config.yaml
num_hidden_layers: 11
intermediate_size: 1280
norm: "layernorm"
norm_eps: 1e-06
qk_norm: false
decay_shape: "linear"
doc_mask: true
dataset: "wikipedia_en"
Each number is 128 + 24 x the weight over its row's rms, rounded and kept within 0 to 255. Layers, rows and columns count from 0. The size above them is the row's rms in percent of the matrix's.

# layer 7 MLP up, 1280x320, rms 0.111, rows 586-670, columns 160-239
size [ 90 103  95 100  93  93 103 106 100 106 102  99 110 103 106  92  85  97  98  93 100  96 110 108 102 102 103  96  90 101 102  94  96  95  95  95  96  93  96 102  99 107  98 102  98  97 100 114 103  99 100  94 101  96  95 102 108  95 104 136 102 102 107  98 105 102 101  97 107 102 108 102 102 106  93  99 111  95 111 103 110 100 109  96  98]
[[ 94 126 148 123 131 123 152 126 169 151 165 130 150 119 137  88 150 114 140 131 129 105  84 166  91 134 133 154 120 152 166 128 148  87 108  93 109 150 141 112  97 121 123 151 118 131 149 104 114 122 107 137 105 105 117 104 139 127 143 138 151  65 144 132  96 121 108 120 114 115  78 140 112 176 150 118 154 108  97 110]
 [156 107 100 111  73 146 121 158 149 154 115 122 108 144 101 130 131 115 118 157 113 147 134 129 131 165 136 137 114 139 123 108 139 115 147  78  87 121 132 112 153 172  89 136 121 109 132 116  86 151 150 144 131  96 119 172 133 112  96 108 150  73 101 170 157 154 114 128 183 140 150 104 138 118 169 117 135 114 128 148]
 [144 112 128 156 134 137 149 107 110 143 181 125 104 156 120 134 114 152 112 107 158  83 116 105 118 165 122 167 167 148 144 106 110 153 178 134 144 169 180  98  96  86 124 103 124 122 109 154 142 137 144 124 165 138  80 102 113 135 161 104 131 103  96 114 125  83 117 130 161  97  88 135 164 136 103 154 138 152 171 141]
 [149 124 136 168 139 135 180 144 146 132 135  81 159 112 178 153 148 141 169 112 108 112 134 115 122 130 125 148 174 136  97 140 130  84 118 128 113 127 131 143 152 150 137 156 182 140 114 115 149 109  73 132 123 141 108 136  68 197 145 163 143 120 156 153 112 112 121 133 162 174 139 101 118 119 104 133 122 161 130 163]
 [140  96 117 165 170 136 103 111 139 121  98 116 128 141 178 161 129 165 110 120 114 121 129 145 163 111 158  90 125 132 157 118 132 125 121 142  70 160 164 154 113 110 136 141  93 134 121 161 136 127 117 143 169 107  89 153  92 152 142  92 124 103 106 141 123 149 181 131 118 115 133 151 110 130 130 140 149 132 107 134]
 [152 159 125 167  86  93 163 110 126 150 138 128 121 152 156 106 142 127 103 119 147 137  77  87 135  99 116 136 130 132  80  96 146 161 149 154  92 154  80 150 141 141  99 114 146 180 100 122  98 186 148 157 123 145  84 101 149 121 123 132 141 140 138 100 121 147 130  96 133 150 107 141 114 109 136 116 130 140 103 111]
 [ 87  94 131 143 129 133 170 109 122 123 112 169 165 116 140  99 163 134 118 166 175 100 121 117 123 157 104 111 112 107 147 125 140 126  98 109 112 116 125 103 125 106 118 121 121 133  94 146 139 109 157  86 130 139 140 131 111 129 109 160  77 128 119 117 142 103 150 110 147 122 143 183  99 114 104 144  87  90  82 115]
 [ 97 165 136 142 157 162 121  96  91 169 109  78  88 164 173 149 142 138 152 135 118 145 116 162 127 122 138 157 152 156 149 133 125  89 139  69 150 166 135 142 121 115 158 122  96 155 114 137 138 114 105 126 137 158 142 170 128 149 115  87 135 134 150 153 113 129 155 148 126 138 146  81 123 103 106  73 126 110 132 117]
 [ 88  90  91 156 146 111 174 120 122 140 174 132 148  75 153 124 117 148 180 134 143 168 122  97  85 133 170 130 122 124 169 111 152  86  86 116 172 139 128 117 137 108 102 123 126  96 178 146 102 116 121 135  98 134 117 115 122 156 193 137 123 129  91 127 125 120 123 139 131 138  76 120 162 139 135 155 154 127 103 121]
 [112 112 160  89 105 126 117 135 155 151  92 138 126 135 155 189 155 208  75 140 138 150 125 145 155 143 113 135  66 118  77 126 133 107 127 130 127 110 210 116 116 136 127 158 155 120 129 138  90  99  90 113  88 132 119  78 129 122 155 134 105 121 100 160 124 114 126 167 162 148 153 143 142 145 142 129 112 136 101 130]
 [122 147 149 161 137  89 109 133 133 138 125 130 106 119 113 119 125 113 167 120 139 166  99 139 156 150 156 115 147 140 113 142  93 135 101 180  80 150 156 118 156 162 202 129  97 107 129 131 146 155 125  75 145 137 129  92 150  97 139 145 168 140 128 137 140 129 163 143 119 138 153 111 133 126 151 132 155 133 116 151]
 [125  89 101 126 121 140  77 139 124 151 131  96  98 172 134 142 137 121 130 158 168 114 156  81 129 122 102  84 139 173 164 125 126 131 157 112 145 130 104  88  77 158 103 112 119 104 122 163 145 161 139 130 121 104 178 133  73 113 136 109 153 116 131 136 123 148 153 107 142 127 133 177 117 120 138 101 149  95 116 112]
 [161 110 134 136 123 147 121 152 126 103  84 155 112 133 109  91 110 126 138 125  97 132 141 120 139 129 154 134 107  81 108 151 112 130 112 132 152 140 110 155 142 167 110 147  92 127 139 129  93 177 158 117 139 117 151 123 134 108 151 136 131 136 152 171 104 109  93 161 156 162 158 135 177 130 131 123 106 125 170 116]
 [126 107 164 157 133  90 165 112 105 134 150 141 152 144  91 110 125 113 128 139  90 136 122  82 129  69 136 134  93 129 105 132 131  89 138 161 144 159 163 140 112 131 115 143 175 127 150 123 156 201 144 137 117 119 114 174 111 149 137 148 124 152 133 125 141 138 143 136 193 115 110 143 118 127 117 131 121  88 141 145]
 [128 111 144 139 142 160 161 146 118 128  83 155 135 136 127 164 156 115 117 147 169  91 136 109 132 156  82 108 115 118 149 123 108  96 154 143  84 146 118 109 131 143 144 150 123 141 105 157 108 160 105 143 143  98 152 111 170 161 129 108 145 141 170 111 117 141 111 152 124 145 137 152 122 112 181 125 134  75 135 128]
 [ 81 108 155 147 164 144  88 131  96 125 110 117 142 185 135 156 150 171 140  84 162 127 141 164 127 159 139 148 186 111 144 150  90 141 130 103 102 116 139 109 146 126 125 111 147 146 145  99 112 106 131 130  97  92 104 115 146 132 130 129 133 129 124 115 140 132 125 110  83 142 123 157 122 171 156 137  75 128  74 134]
 [116 130 141 119 102  83 135 152 139  90  65 129 122 112 142 119 110 148 135 125 119 100 125 149 151 154 148 142 128 156 122 139 108 116 119 127  99 127 143 108 105 163 109 105 104  87 136 142 100 130 149 134 151 158 163 118 138 112 117 132 151 172  92 127 154 157 155 130 146 195 101 199 118 149 138 168 138 125 180 170]
 [ 96 156  83 134 105 108 120 100 108 130 146 120 113 160 104 117 139 130 105 160 152 141 162 140  92 114 144 146 147 139 135 143 117 145  73 140 107 150 144 153 176 125 120 117 134  99 107 111  93 157 173 135 156  93 172 126 119 129 152  83 156 118 121 149 134  97 124 103 148 146  94 107 113 173 122 129  79  82 138 105]
 [ 96 106 119 140 129 118 104 130 149 101 107  91 150 107 162 154 125 100 154 148 125 138 123 140 121 166 119 144  98 132 133 143 158 182 113 142 144  85 144 147 112 150 125  81  73  93 109 117  98 129 151  94 137 134 114 116 124 154 135 147 100 157 146 100  92 134 134  85 133 110 183 175 122 110 149 123 184  99 133 121]
 [109 143 141 141 139 134 126 139 186 132 172 108 120 114 149 137 103 131 101 125 129 124 121 121 128 120 153 143 126 134  65 133 117 120 162 163 135  97 128 123 146 165 154  96 124  82 107 180 104 148 125 117 120 128 153 130 125 138 134 136 109 151 116 124 135 146 118 165 120 124 132 130 159 186 111 159 153 134 134 112]
 [104  76 190 151 129 119  85 112 102 116 140 148  77 145 138 111 122 120 128 109 122  92 124 114 142 142 117 110  86 106 118 111  98 125 109 129 113 133 133 123 123 131 123 111 108 142 165 140 102 154 137 171 139 119 149 136 123 126 148 148 150 123 122 152  76 137 121 151 160 135 138 149  78 155 126 127 124  63  95 145]
 [168 108 158 134 115 100 102 103 113 129 134  86 110 130 136 106 122 198 133 126 118  92 135 106 183 106 165 161 150 123 147 154 126 155 136  92  90 118 116 102 113 148 146 109 160 136 122 142  85 136 138 113 121  83 128 102 130 137 108  62 109  80  95 112 107 136 164 130 126  73 106 154 176 102 153 108 124 110 100 118]
 [ 99  83 142 154 167 114 101 112  94 123 158 131  98 137 157 155 156 153 123 101 183 100 163 147 106 151 114 157 104  87 124 131 153 123 130 141 143  82 168 121 172 103 148  94 153 140 119 148 112 101  86 108 159  96 138 121 131 132 135 108 103 161  90 156  80 117 166 116 148 114 128 149 167 144 134 106 134  99 134 116]
 [159 122 123 144 154 106 133 115 142 151 102 107 143 137  95 123 142 145  97 158 124 170 119 162 130 123 124  93 134  86  93 137  93 120 111 163 121 156 142  90 126 129 123 142 107  73 109 113 121 114 102  93 140 109 165 139  73 137 126  87 167 162 157 156 111 103 141 144 123 135 130 143 145 138 192 110 141 134 133 118]
 [117 122  95 156 159  99 123 132 138 142 128 129  93 123 133 143 143  86 123 104  81  92 113 117 118 153 121 137  55 133 138 105  85 138 112 128 163 159 136 127  97 169 114 136 120 157 123 121 125 118 117 131 167 155 154 137 124 155 132 117  88 136  80 145 110 131 103 114  86 151  81 146 117 170 126 110 132 169 136  75]
 [ 74 135  98 151 113 132 160  81 136 148  86 161 134 116 151 137 132  93 106 141 112 128 123  80 102 116 135 137 150 144 125 126  81  94 139 150  96 126 196 147 118 108 116 119 135 153 126 112 137 136 121 138 117 147 114 188 161 143 116 105 133 110 138 121 108 119 164 148 113 112 155 135 144 113 169 132  90 154 160 154]
 [ 96 131  99 142  90 158 147  96 155 138 100 127 137 158 136 120 115  90 127 171 149 110 120 154 117 116 123 151  96 100 149 157 139 124 129 129 169 152 106  89 164 122 133  75 105 169 141 162 100 160 126 126 146  65  60 134 111 120 127 128 147 147 129 125 151 145 155 128 132 136 131 151 117 126 108 122 143 187 178 131]
 [127 116 197 154  98 156 128 141 105 137 164 131 107 144 129 129  85 132 148 132 148 130  69 151  84 122 149 127 136 131 151 150 139 124  84 145 120 112 107 135  96 159 173 158 105 140 175 148  98 115 120 134 106  87 103 166 159 104  98 144 146 140 104  97 101 127 133 107  92 165 116 137  84 126 129 102 140 133 127 134]
 [150 157 141  83 151 139 112 125 167 155 148 106 133 116 131 119 129  95 160 174  97 152 146 139 140 183 113 100 137 176  99 147 121 133 156 101 107 126 126 128 142 106 150 140 114 104 141  95 155 146 152 120 153 109  93 185 149 120  86 119 140 109 112 128  77 139  60 151 172 129 138 147 124 119 168 117 111 140 139 139]
 [101 117 117 137  93 125 132 139 152 110 113 149 110 177 139 105 118 134 108  83 139  95 110 127 135  99 136 138  90  89 128 135 133 142  79 136 127 148 123 119 137 147 141 128 173 141 123 122 126 106 138  95 143 122 134 133 181 158 127 113  89  92 114  91 167 108 175 145 129  99 134 154  89 134 131 132 128 135 109 137]
 [151 121 116 100 128 144 145 116 102 108 150 145 158 109  90 114 168 156 144 119 135 151 156 127  97  98 134 115 156 156 104 132 121  81 129  83 126 122 130 126 111 174 122 106 127 138 124 146 148 130 127  87 168 113 111 153  65 115 136 145 118 171  87 156 101 111 162 185 124 122 119 170 146 133  97 107 119 129 130 158]
 [ 59 123 123  95 151 109 131 105 177 114 110 116 133  96 119 109 140 179 126 140 110 101 109 124 142 154  92 115 131 137 136 147 136 129 126 140  96 186 143 109 158 154 134 131 164 111 133 137 121 149  88 134 164 104 165 124 125 136 133 156  92  97  98 169 120 126 110 102 130  98 120 135 125 128 147 119 127 141 124 148]
 [136 141 159 131 124 143 125 130 126 156 131 134 106 105 163 115  98  99 180 118 157  94 111 150 166  93 128 103 119 117 153 125  94 115  95 106 124 132 122 193 139 119 132 138 138 148 116 135 124 110 107 121 139 115 118 144  91 172 152  83  98 126 108 114 122 175 134 145 121 123  87 119 120 177  91 152 157 180 133 159]
 [136 149 131 159 145 159 115 115 136  93 128 153 120 106 123  80 163 171 135 125 118  97 178 114 142 133  90 160 169 115 148 149 118  83 165 121  86 136 105 130 144 112 113 134 143 112 104 155 154 142 146 140 107  88 117 107  78 155 140 138  97 108 172 129 173 143 139 113 159 181 137 119 114 134 153 157 144 141 107 130]
 [138 108 176 107  85 136 183  98 151 142 123 128 124 183 124 146 143 109 183 109 113 128 102 131 118  54 105 150 130 121 113 143 142 111 110 122 135 120 112 123 120 102 113 111 183  93 170 103 135 103 184 140 111 136 126 159  93 137 152 148 149 152 140 118  86 143 138 122 117 141 107 119 114 108  96 160 131  82 107 125]
 [ 96 125 103 114 163 138 118  87 115 142 126 159 133  98 125 134 135 135  97 155 121  95 153 121 141 159 140 163 112 122  98 173 139 129  98  91 120 108 140 169 146 129 131 151 142  94 141 133 188 156 156 138 135 116 154  87 133 130 166 116 152 116 118 143 137 110 132 121 153 158 135 111 119 127 124 161 129  91 130 106]
 [138 119 156 145 125 107 139 150 136 106 116 157  68 126 150 124 124 138 112 110 127 132 123 125 128 132 132  90 159 133 134 162 133 153 100 115 148 163 158 102 125 144 119 176 119 120 117 150 132 119  88 138 140 164 139 112 145 141 142 156 126 143 112 168 105 120  96 107 130 136 139 133 185 123 123  86  94 158 134 142]
 [105 127  68 131 184 112 144 138 159 118 124 103 128 160 167 101 138  87 137 131 125 100 114 102 141 128 124 131 138 119 111 133  98 157 101 131 126 154 157 112 135 134 121  99 165 141 112 138 105 139 123 102 121 116 116 154 135 111 180 125 144 152 134 153 155 170 123 120 116 118 122 155 169 163 148 150 127 115 130  76]
 [125 130 137 134  96 127 141  94 112 105  79 137 118 136 130 124 115 133 177 145 115 122 160  78 144 134  86 183 115 135 105 137 131  92  94 140 161 141  82 112 115 138 130 101 119 142 128 144 154 118 153  98 120 110 136 132 133 104 143 139 137 120 159  95 121 145 156 101 130 108 106 142 126 178 115 126 125 122 142 156]
 [ 86 147 107 148 114 140 138 101 111  97 146 110  99 124 135 137 134 132 142 102 123 129 147 134 155 155 110  89 103 124 129 175 136 117 146 121 151 115 141 156 115 172  96 132 129 133 126 116  92 148 170 153 114 120 110 108 168 158 120 157 147  88 117 136 130 143 139 121  94 104  86 111 123 135  76 145 116 114  93 131]
 [118 119 132 122 105 154 100  86 127 115 157 143 118  86 154 144 102 204  98 119 126 159 112 118 173 102 134 168 100 163 104 136 153 157  78 116 133 150 130 148 160 158 135 191 144 126 139 148 148 101 119 154  85 132 131 108 139 118 135 141 133 125 156 118 130 130 170  95 138 160 110 150 176 141 114 130 143  94 108 140]
 [133 135 127 109 139 125 144 117 136 117 148 108 130 146 127 103 138 123 102 135  80 171 107 130  83  85 159 156 117 137 122 136 142 126  98 164 100 137 157 121 172 109 147 134 116 181 121 106 125 158 114 131 111 120 152 110 117 108 150 160 100 144 168 119 165 169  82 101 143 103 158 171  91 134 187 120 130 145 137 149]
 [162 176 110 153 142 104 123 149 139 123 137 176 131 171 138 114 120 141 118 136 128 148 111 108 160 126  93 160 123 112 115 145 114 110 171 148 116 164 141 118 127 103  99 170 136 137 125 102 121 124 158 117 134 161 139 125 193  80 106 131 127 142 131 132 131 112 100 140  67 103 120 140 132 138 118 138 125 141 131  83]
 [ 94 111 110 104 129  85 117 148 111 142 130 153 135  75 123 119  94  92 123 151 100 153 147 103 120 129 137  92 118 122 137 147  75 162 115 135 101 142 119 128 143 118  86  86 140 123  97 101 113 131 109 153  89  90 113 136 123 201 189 120 128 122 106 156 128 119  95 125 122 158 188 155 122 122 105 127 117 123 108 120]
 [159 155 139 161 154 146 137 112  74 160 135  99 150 157 129 120 122 111 111 153 129 129 124 186  99  84 135 150  98 114 148  79 116 146 107  82 142 129 139  92 140 144 123  81  93  99 128 117 139 108 135 105 138 132 119 139 109 139 109 121 135 107 109 121 164 114 150 163 156 127 139 127 154 139 115 125 134 116 108 149]
 [ 94 175 145 140 104  91 160 160 166 176  51 143  70 107 116 178 126 138 128 128 123 129 121 153 152 142 120 135 131 133 116 150 150 142 100 126 123 160  82  84 125 133 152 121 151 177 120 103 142 124 157 122 135 115 106 114 161 104 118 127 155  90 110 100 133 104 122 137 161 169 133 151 130 126 138  84 131 167 152 160]
 [100  97 128 121 120  89 137 124 139 126 109 118 120 196 117 157 173 150 114 137 143  97 129 135 113 151  86 127 127 154  95 125 160 143 125 128 110 103 128  99 138  79 120 115 124 138 163 159 128 134  91 160 129 159  91 116 100 147 127 134 163  95 117 177 119 145 135  87 133 134 172 112 117 106 149 114 101 142 144 137]
 [107 109 101 141 142 127 128 105 153 156  92 141 106 141 200 117  97 117 120 126 145 137 148 125 132 135 166 148  98 111 127 119 146  96 163 110 159 158 156 122 174 102 139 153 135 137 104 100 121 140 100  78 123 141 142 145 121 135  75  74 187 109 131 138 118 128 129 128 128 148 176 124 113 148 175 136 120 111 184 141]
 [111 128  96 110 157 114  90 110 167 135 127 139 123 146 146 137 128 167 135 117 162 127 133 130 140 102 119 144 128 122 107 143  83 111 174 185  87 152 150 144 131 120 164 114 129 117 118  90  98 141 104 126 105  89 138 118 130 136 130  87  83 115 109 157 122 129 103 149 158  91 124 123 177 130 127 107  83 142  86 140]
 [163 147 136 111 151 137 161 131 157 120  95 115 131 168 175 149 140 126 119  74  99 137 129 131 153 155 102 155 139 128 105 138 166 131  88 100 117  91 133 102 135 135  75 105  98 128 117 101 140 134 100 139 102  47 146 137  95 126  81 122 158  98 136 148 144 113 154 112 148 134  97 123 153 104 161 131 140  96  99 109]
 [154 146 143 125 131 134 167 170 129  99 127 125 127 123 139 132 147 147 143 154 121 133  84 163 149 106  99 129 138 139 137 129 102 149 140 131 166 111 160 155 126 146 112 100 102  99  97 157 125 133 105 110 128 129 131 139 126 126 175 129 122 147 154 167 136 132 114 103 147 132 140 131 177 108 131 151 100 151 127 128]
 [121 129 115 131 162 130 142 103  92 129 103 115 142 104 121 157 111 136 172 104 157 144 168 114 139 164 133 146 150  71 139 173 117 137 154 101  86 126 127 131 131 157 154 143 128 142 116 119 165 141 121 129 129 147 115 108 102  99 171 147 155 147  95  51 102 105 163 171 147 124 117 143 142 127 108 125 144 128 112 124]
 [134 142 155 108 176 145 143 159 147 142 149 154 127 137 131 139 120 167 104  93 124 114 102 137 110 128  94 116 169 153 122 106 141 149 175 116 133 105 163 173 118 159 100 100  85 180 148 140 133 118 116 138 160 135  85 118 116 116 137 157 103 118 141 147  88 122 138 124 130 145 120 143 127 112 155 154 122 143  99 114]
 [157 123 159 128 157 189 163 146 136 111 142 136 135 126  92 131 165 147 127 109 170 137 136 139 113 133 114 112 151 142 135 117 140 107 121  98 136 149  80 136 122 142 113 121 141 150  68 121 122 130 138 160 115 154 112 115 108 129 139 119 116 121 124 163  94  99  82 137 136 128 113 105 134 130 130 165 113 136 164 141]
 [138 124 127 152 126 149 171 185 116 159 129 136 124 106 149 142 110 134 111 161 108 151 142 125 115 106 168 125 146 135 163 113 135 158 154 117 171 112 151 161 128  95 116 150 136 134 110 119 121 126 136 115 127 143 120 169 134 116 155 174 120 129 130 122 125 129 117 111 111 149 110 132 123 130 125 140 124 132 149 130]
 [129 113 165 148 143 116  89 122 114 133 123 125 158 105 134 126  59 180 162 166 116 147 134 104 104 103 131 108 107 120 153 100 178 107 105 153 107 132 163 111 118 120 109 135 118 107 127 109  83 157 153 109 133 110 149 140 127 117  98  85 115 140  93 134 137 111 147 101  87 133 132 148  91 163 159  87 176 123 167 132]
 [142  94 145 117 139 143 109 135 111 150 121 108 124 124 177 133 119 112 130 113 171 189 174 116 131  87 134 165  88 183 159 123 149 127 128 109 120 105 158  96 113 151 119 191 143 122 115 122 120 145 106 135 120 158 136 122 156 169 113 135 105 112 102 129 139 129  88 137 119  95 141 143 108 128 160 127 136 105 122 133]
 [143 121 125 150 105 159 156  94 114 132 101 117 181 180 128  90  73 161  83 128 129  94 135  98 130 155  97 144 135 156 142 182 149  85 155 142  95 197 117 129 143 140 142 161 128 162 138 119 137 152 127 121 136 147  54 144 128  82 154 109 133 102 117 123 167 127 144 115 134 139 180 142 103 161 112 122 179 144 146 105]
 [107 127 113 172 126 187  92 137 115  78 183 128 141 107 135 173 132  97 133 120 160 115 141 104  65 133 102  88 145 148 114 144 133 122 168 125 122 150 142 175 105  86 144 118 144 145  98 100 119  97 111 108 124  64 123  98  94 175 129  83 139 140 118 123 124 116 118 137 111 162 147  74 109 132 122 132 145 175 135 148]
 [145 170 196 108 133 139 160 119  97 106 146 158 114 153 112 152 161 123 138 150 140 154 107 151 160 106 142 152 151 168 103  99 130 146 146  95 127 144 137 141 132 138 116 133 159  70  90  88 132 134 130  84 154 151 122 149  76 134 123 111 105 134 123 133 129 103 109 155 118 145 131 144 131 140 123 151 141 147 114 122]
 [140 124 149  96  93 119  87 104 138 113 125 140  97 127 151 113 139  96 155 120 122 116  69 132 140 138 135 156  81 150 156 149 181 162 124 135  85 113 126 138 107 122 139 152  99 139 101 146 116 177 166 119 172 161 132 134 145 140 121 118 127 158 126 118  97  97 168 127  96 115 149 107 130 131 105 115 123 152 119 103]
 [139 112 126 127  98 120 140  78 116  65 143 131 110 151  95 125 108 145 112  84 143 126 122 160 123 122  73 154 189 121 142 136 151 148 102 121  95 134 142 135 124 164 147 131 153 104 171 143 146 129 145 150 164 140 142 165 116 123 145 123 104 127 184 142 149 121 147 133 155  55  92 103 138 107 139 134 149 101 119 173]
 [127 134 155 123 135 101 115 131 150 145 130 161 102 135 130 100  97 194 180 116 116  93 155 112 116 141 180 103 118 146 139 117 122 122  96 123 113 134 126 145 123 122 139 100 153 136 143 115 128 155 161 115 143 142 134 135 184 109 149 102 107  92 111 111 138  94 113 116 130 178 113 144 135 134 114 103 141 106 112 120]
 [161 121 136 154 140 165  99 118 127 153 153 151 128 147 110 150 190 146 116  79 126 172 148 116 164 128 124 142 108 166 151 152 145 137 146 103 148 106 137 126  88 164 136 109 145  98 105 139  85 190 153  92 189 119 137 117 175 145 115 137 135 142 116 157 145 168 124 134 157 105 153  93 114 148  96 151 126 115 138  85]
 [130 101 129 136 135 159 114 104 108 150 127 138 158 155 134  95 119 129 124 163 128 132 100 117 117  91 104 146  93 118 163 178 150  91 116 122  77 147 159 113 146 111 167 115 120 121 176 148 181 101 136 172 139 132   0 122 122 116 143 136 152 152 143 114 146 118 164  94 133 162 125 110 127 123 104 135 119 160 125 114]
 [155 113 138 125  92 135 112 151 140  86  94 136 115 148 156 102 156 130  91 165 137 139 143 124  76 123 167 105 130 162 156 153  97 147 158 145 121 139 122 138 115 110 143 133 145 143 116 123 129 120 145 124 151 129 137 108 148  89 111 173 118 166 154 113 116 106  93 107 113 130  85 119 148  96 135 125 106 115 125 109]
 [140 141 124  83 167  99 130 161 144 129 127 156 119 103 155 149 123 134 145 141  87 114 184 127 149 106 134 151 163  92  79 190 132 110  94 197 188 128 147 131 134 139 137 126 118 124 134 105 141 133 148 136 129 111 103 147 135 163 115 111 141 144 152 127 111 118  91 122 168 135 148 139 150 133 195 157 145 137 158 107]
 [155 142 122 109 114 153 134  96 109 116 106 155 105 151  82  94 143 135 145 118  95 172 109 117 149 129  90 169  84 167 130 135 106 134 126 118  77 135 117  57 132 105  97 120 147 196 117 138 144 116 137 146 118 125 109  93 114 150 127 120 145  79 128 147 112 131 124 120 193 117 114 162 116 103 142 134 113 145 159 165]
 [ 89 125 146 116 127 198 135 101 101 175 122 118 154 109 140 113 151 121 155 121 127 139  86 125 117 139 148 170 133 114 163 131 148 100 173  97 132 135 133 150 142 134 146 132 140 126 151 153 130 121 116 138  89 145 134 115 156 155 141 110 165 138  93 136 131 128 126 119 133 132 138 153  95 141 126 153 109 114 111 133]
 [141 114 107 147 106 105 130 121 108 107 143 139  82  89 182 105 176 105  92 157 104 122 128 130 111  97 148 144 101 126 153 130 101 106 153 129 117 165 128  77 122 148 149 122 135 122 129 101 103 141 139 163 151 126 139 164 144 109 114 142 128 114 114 152 140 139 183 127 157 103 139  82 159 115 155 100 113 123 177 125]
 [146 132 131 141 149 152 156 183 109  88 149 132 147 103 140  87 152 117 121 133 137 108 115 113 128 103 119 127 119 134 121 154 103 111  86 166 142 118 184 161 113 130 104 114 125 130 146 109 100 135 128 117 117 164 186 158 102 150 113 138  91 131 104 106 162  98 130 107 101 162 115 140 144 206 127 128 119  87 116 115]
 [149 126 140 113 135 117 113 123 108 149 131 136 133 137  91 137 169 141 114 116 166  91 131 170 123 131 121 152 140 114 118 155  93 190 107 128 155 121 128  94 135  94  94  92 106 103  83 147  90 141 109 136 140 135 184 105 108 148 105 149  98 188 141 113 167 110 141 143 183 132  65 117 119 167 119 136 137 147  96 107]
 [ 95 178  96 125 117 141 113 133 141 109 139 118 134 157 138 105 146 100 143 121 128 171 134 124 100 120 163 104 110 137 124 150  86 146 176 138 161 190  95 128  94 113 123  97 120 127 110 120 105  98 106 147 135 127 111 152 170 115 111 103 103 166 137 146 135 133 156 174 159 123 120 111 198 168 129  99 138 123 157 141]
 [110 186 141 158  95 141 138 106 112 141 134 114 146 128 141 126 118 136 106  98 140 112 122 119  94 160 119  94 116 133 122 141 164 138  86 109 114 167 118 157  71 170 132 114  48 133 152 129 125 123  98 159 147 152  99  84 131 139 155 129  91 151 119 124 156 154 126 116 167 118 151 114 172 123 100 160 129 136 125  85]
 [133 136 122 166  97 119  77 142 114  77 106 165 127 144 120 126 124 173  79 130 128 138 176 124 110  91  93 121 165  75 124  89 162 111  76  88 148 165 157 169 124  91 126 146 143 120 155 160 126 167  71 148 125 131 154 158 147 132  99 149 108 106 146 127 147 113 148 119 129 150 142 128 119  91 139 138 143 153  96  98]
 [126 123 147 135 148  94 133 127 172 135 140 130  92 152 149 112 156 162 144 108 138 126 128 151 112  98 143 145 148 138 106 159 148 138  92 173 131 140 138 123 131  81 104 104  82 113  98 133 108 132  92 114 156 112 109  97 140 109 141 106  73 101  85 158 130 143  97  91 103 127 107 163 151 160  85  98 125 171 118 119]
 [139 105 131 113 171  73 142 125 103 137 124 137 176  93 134 140 117 127 103 133 139 139 161 117 130 121 110 114  99 107 128 146 143 113  92 137 157 157 171 119 137 148 133 101 103 114 152 123 119 146 100 156 144 128 183 126 126 110 153 140 167 127 159 136  96 178 132 105 124 150 168 115 137 132 128 149 126 124 143 135]
 [ 96 150 135 119 141 162 144  93 129 138  85 136 111 155 125 130 127 155 132 122 161 105 166  99 102 121 112 126 125 137 134 148  84  86 131 145 161 116 105  97 139 162 163  76 137 125 141 120  47 109  80 183 119 139 150 128 139 149 116 107 106  93 139  92  90 148  84 117 133 123  99 141 143 133 138 151  73 156 138 127]
 [110 136 126 104 120 136 125 123 150  80 140 144 154 153 111 153 106 113 134 127 144 111 177 107 124  86 103 113 129 146 109  95 131 129 148 144  98 130 146  90 127 104 129  89 151 138 138  95 151 127 123 119 120 151 163 128 117 114 135 141 117 132 122  93  98 116 147 138 142 145 125 139 124  91 166 140 126 159 147 170]
 [126 107 133 158 123 150 148  86 121 119  97 144 137 107  65  87 118 103 108 131 131 123 152 134 117 117 135 174 141 132  97 117 129 123 129 146 129 145 157 121 160 133  96 119 124 123 149 109 162 135 182 142 134  62 123 144 150 119  98  84 133 161 140 139 128 141 151 151 124 122 169 143 155 144 128 111 143 100 129 136]
 [137 104 130 114 134 127 124 107 147 112 112 109  96 118 177 123  90 132  98 111  98 126 144 141 117 138  98 102 129 132 142 169 158 104 179 116  83 140 107  73 120 152 126 134 119 130 120 161 120 117 120 143 140 131 117 148 156  89 137 111 135 132 152 151  94 130 129  90 143 128 130 105 120 176 128  99  86 114 176 148]
 [106 104 130 138 149 120  76 139 145 117 113  84 113 125 117 111 163 143  97  97 135  90 138 118 131 101 132 118 144 148 129 128 166 113 119 111 103 120 165 101 159 114 140 135 113  95 117 114 121 119 123 155 130 127 133 184 104 128 127 165 169 148 111 171 115 123  90 137 168 109 131 188 154 127 160 169 120 117 100 145]
 [126  96 130 129 153 140 123 134 136 143 109 155 148 129 118 124 154 156 132 120  98 132 127  91 159  97 142 137 133 136 145 138 137 134  96 147 138 124 141 145 108 136 100 189 164  90 154 107 119 130 140 154 143 131 133 156 113 141 105 131 136 110 113 149 111 147 177  98 180  69  85 120  69 133  97 115  98 153 121 128]
 [113 143 132  69 140  93 125 140 112 143  97 148 101 137 159 115 114 177 113 106 178 125 125 133 139 113  88 136 188 128 121 141 130 146 140 103 109  89 143 126 108 137 127 113  76 151 131 146 157 174 154  88 109 121 126 124 155 121 203 177 153  71 126 165 132 116 145 142 133 122 148 120 121  96  81 139 145 108  88 100]
 [120 114 144 155 160 151 171 144 137 125 124  88  75 160  97 137 111 133 110 118 152 107 140 152 141 117 121 112 134 141 131 101 141 100  74 130 146 124 135  90 155 162  99 143 131 165 163 102 101 115 163  99 127  81 132 110 142 166 116 151 162 101 128 191 130 110 118 104 144 144 113 135 180 121 140  65 117 100 121  72]]